python train.py --norm_place="pre" --positions="learned" --qk_norm=false --attn_scale=0.125 --learning_rate=0.00518 --beta1=0.95 --beta2=0.98 --warmup_steps=200 --doc_mask=true
Each number is 500 + 40 x the weight over its row's rms, rounded and kept within 0 to 999. Layers, rows and columns count from 0. Numbers have three digits each. The size before them is the row's rms in percent of the matrix's.

# up: layer 6 MLP up, 768x192, rms 0.167, rows 741-767, columns 64-127
# down: layer 6 MLP down (transposed), 768x192, rms 0.164, rows 741-767, columns 64-127
up741 086:465448531523464517514506458505481457549545410500457540515542526476575541412481469519528497518495454526476485493454502510514533535512518479555554525522500505435526540524527510477568467542449492
down741 096:543519515586503452461523537522483501529444498536485463600517494532520588551544512511409504482493501490550501577477486527430490462521540510473474476501477502485512493487422471550409532442485492
up742 102:470529509532381482484508497431514531506503487541481448529511556536493509479501511513536498520445533465472539580519474531450475528446488498514513522531554630525496395529496473462553496524508510
down742 100:494493497488577515464532473597547501518524479516501491494510557513526603490516403481469557558580432521451487448457547432519495446508496493478421477528497526442546526481461515544466558535478462
up743 085:518501486515515442478499534526487470560500504507580500518572479512474541494439498479517506521472562518472550486531499569474510481524534492575485572531530540516486529500501517435509468478500504
down743 088:573480482479463553547457549513414471458475517555442561558502554505545495508522480553449477539447489429492513543440461494552541436508550520494518506488502551522518505506444539565479471498423531
up744 099:484531543535484483547521566510553510584515567592519454483575484581562588493506448535450535500508488443485548533498500525521531503544509514574526494501518486538565493423479448385436480476488517
down744 094:531465472461466522489538502570501582397538509504425530534490522460528463512484481450491478492514497473472470524489477454480473481471524490477602486550511484497529441534518526496592470515468460
up745 092:506507454516523452464536403571516514449516499494508512505469652508542498456446456496501474568526454497518507474520453480492415543455487575468465500505534477557598484522522423472463489532582565
down745 095:499502497406480449505485508401444445521467531486491529503512481506546464502599574446515490449440567477486455490494505495528426539486464440492529491557496477517542584531508455488515469449486471
up746 093:441510541470455499501558431515480467463449503447517438529477519454477453493460515487534517536523546484531498461489518507480491534511442450464519510602509477493491493400546510502522581522515429
down746 090:580442562562473432537515521521479455520535533525459519503487523481529479494558539619526499548519473541460488501494430514466508507515441503529477553470518466428492436576479511533430499502532537
up747 103:443518561510489480525502498514565508516504497468472505479515487494421455531480495541502531522457491485464511512484584488477529490531459489447535593494492532471446495472575518466491531569464527
down747 104:470455495458537472482427484475540516525533522501454452540469512481478484516484510556516450482512503470415497530500561496527505501468556595521480511483514526588477466461506472519463574529491523
up748 100:525527536477535486475435496503474420563502512476508487486511484464500538562561519462459502525506448630535533544467494564516500514460504559521466579477485456499556507480554444552476473519473500
down748 102:500458532486495481476508499545530518451522440486517476510470472577493526477572514467451520490427492373485442453494469548491471480514497511444494505454515558500498496570416445543560474490464518
up749 093:518464501552471571550497434555475524528496522558443583444582523519512512474531461487540501435521503510459512500514509538467519478487505488548468435478462556499463546534586445524581489505497506
down749 106:482482501527409532494477502426420483519492535522480498450461447459563481532511438576537578505598484560457521445496575495448529562472492446484610451427540572557443468524523495400451510533519544
up750 100:507500545515468467478516456480472512563524425493554463500472585524479445497567506539541470487508432446523507468505472546501525502492461528472468500508471497520494516501525424415444502517439515
down750 100:516488452437512535577530493505586484495493520426486480479540414525447471563448414529498409515529493541516497472496443585490504499515446490494439575564581494471540536526460480555533481495501439
up751 110:473546477496434447509447466396510460525595508514472461418556550497561549505548494521488498546489472513484535493508449409472520504619514538445475462514533495563508495507530557435510489515531530
down751 110:498506483463481541517494512565450521499518458520432456487443506475481440552513532403504499542534559536457439539555488446539558537479443531475534511554510487511475520534535484526503514515600487
up752 104:386496505474485525539512513523442504473483550564486491571480378529553463470475504522518453517557538449535485500473489495573560488524503512555465472488569522522526476497480474451528440451491476
down752 096:453515474493501490500552493569481565555462506540412490551470516516559500498477479476450492479500471405503494540482472504489620482470516555517497474505511513544508485502477546432510551512506439
up753 101:474455546580524499497443520482484483469462521472464431506500538497542458439507456446502473526489531483477558500423492490488409501461425544510390492494468456473534500478521503489498476469539505
down753 100:593523520405478546526545518476472498523491471505533522531538500471454517491509508524490565466517526548446462495529584460495471564484471448558615532502478539460507527485495475464555450515521478
up754 098:486536506568482533492504551549569541618532535526506484553452514533466480471529500530537457456491480512553530495505465481499409455575467562521438540491432557477493467541503460517522463443511543
down754 103:488438440505450515463494487521502509513438468501553539485458510451451500533533527437542540598529495507385519419574452504513520458466577459529446496473506475518511526527429515473469469529503484
up755 104:498512529538517518541500518495498589486476485563475533485499469510514475428586466495569515509508452516454392494472472516444541538436481483597471508519409523580495496574538479502455538552480561
down755 124:457554480435540486486464518509427426449509446453481419601490515452450493506368490458485479557499547518556569464534499524554474519545565518468499543485544473449487507467523487497485466456472467
up756 100:516487569494384502466464475450463484544478561519404522423495476464531521515519520517548473537568463534521512417548481527549479519469457502480558490481536464462512437552530502455432468495493535
down756 095:434551446499491470479470538514477392441449418495467498486461516502502471465448499478489508487451518452515480478554550542516514527468483535482497546495504532547510506528470389516602526547527565
up757 109:542425500517425638527528414508498525503522489480533488487482482534514426485487528551493530422469456527473525490521501600462474491543545519458491518479500502518525494476481544498476500537467570
down757 101:481501458516558463457534472471543552509439505502498537538497448520494577476459489501463509524506460474525522529490475555415490542586540499534459480470511546552506510528583504445443545511422581
up758 100:530511510495486473509543555510510484481521437584537487459539531541472549560466508478438551519485529497444446520511514521566502511529477426518517536521510440507541517488482456518407452471494559
down758 087:541568493512510531516393502456493487496499584493574509445479522437536491445546498531487509458506483550498561513504447499426476511604560610511489524495459549507514546502487530452536588499540506
up759 106:522548542473402566462485498513495504481416489530503437492545466402465522538542487551478501486508497518513572481479452492509460536455437469450487444515483474514506506478453464525544459474453542
down759 100:460486525592521453525502537469490520541481490497520505487508470570469511497424472480510525532506490504531566489585399504475468490476483544542506539600555495466477516429500486484432491462471467
up760 097:530496517493468510481481467469560477536543498489472518523488505530495515428521542546493524538520486537536506481529504521521512460463497450462537437468461459532471501435609495492508484500478536
down760 096:458517472460600550494456517489443467464549503465483603465508496544462496494494524478521501493487500593451536489490468526512511537520535455528450547495478512490491460479527485470480547539464482
up761 105:492495509543468481494491563494480515499530462513491497539501499432527542569460578506526467486542438468555472498370490480550563538489453486482463465518465496494490462534500513540515489536543469
down761 107:533511490484511518536454448445462449442501505464395525495476560521518519509626491552515488519505567464463547499500544486533539414465556482509571474455481523454479531447555485450497578460520556
up762 094:516450568529537489526496519492462493409477497504505501417459534470520478491523487531563505495482519515592522473511552542483529516493446492516497497509598518440480520448457463489521525494463521
down762 097:521458490536505567584470496551512406473438524529419579561515505511498512500550404560525477503481548441497470541465478450575511452461440463511459478525395451446490465475467526532420498500446433
up763 107:510490530456424427472470499586527570505481524519544517529474516554531464470461488524586487515431477431501450499594453507525505520508512515474466573473523405483540480463516504455424542487561526
down763 105:486481500425483503494458483504464552475515605569501451509491525530527541517461537465470568574543568498484508515481501500571487557512507464465510406479513513476483549537516532501515554530524487
up764 094:481511487460527487476495490517494534552541419493505562532506467504503480518473554526583503545437521509449494481476499473543498393509450543489474557493530528451484521506494568500492505502495457
down764 095:550476531494505494426516506576456508469460500544444519477473562522552482481514545539522460458450551529434499466521487481471502425556507497532557528523546473563509464470452404527496540536404485
up765 104:579506491536509539542485494541517507492499526511490506549500505515495441519479418434522518544565477520487493461487437484392491516477544444480584486497501384477488523475434553438466512564455531
down765 100:528372507475541495518497465469470524520440531488545519531466614456538562539558574545474554466510525504531537533466549466499478470442495470464560456516482530488478534449485486536561494524433512
up766 096:488542578517505496571504467463535522490503485508551474432491485499515525505476472327533572472495526489485578468455514560503505436485518507480522497388528487437589561468474517514555552432461551
down766 100:477479506460514467539535482451581519540471551491490487492504535519514497542564515538451467494516502498421500504494514533359547508521525540455532485511481557491555535516535546471364515462489562
up767 099:470572540498508484483542430526504526486570550457478504535411480505445503454546415481430509425552501504515514499537486482514496509467453489514501461501554520571563518531546542427544558541477570
down767 095:456454535471479455441516519512503482492501512496502499466525530483521399425479439516533537453481565583519495481489476455502550516493486386457454568500523536452534529462487446473472504473451518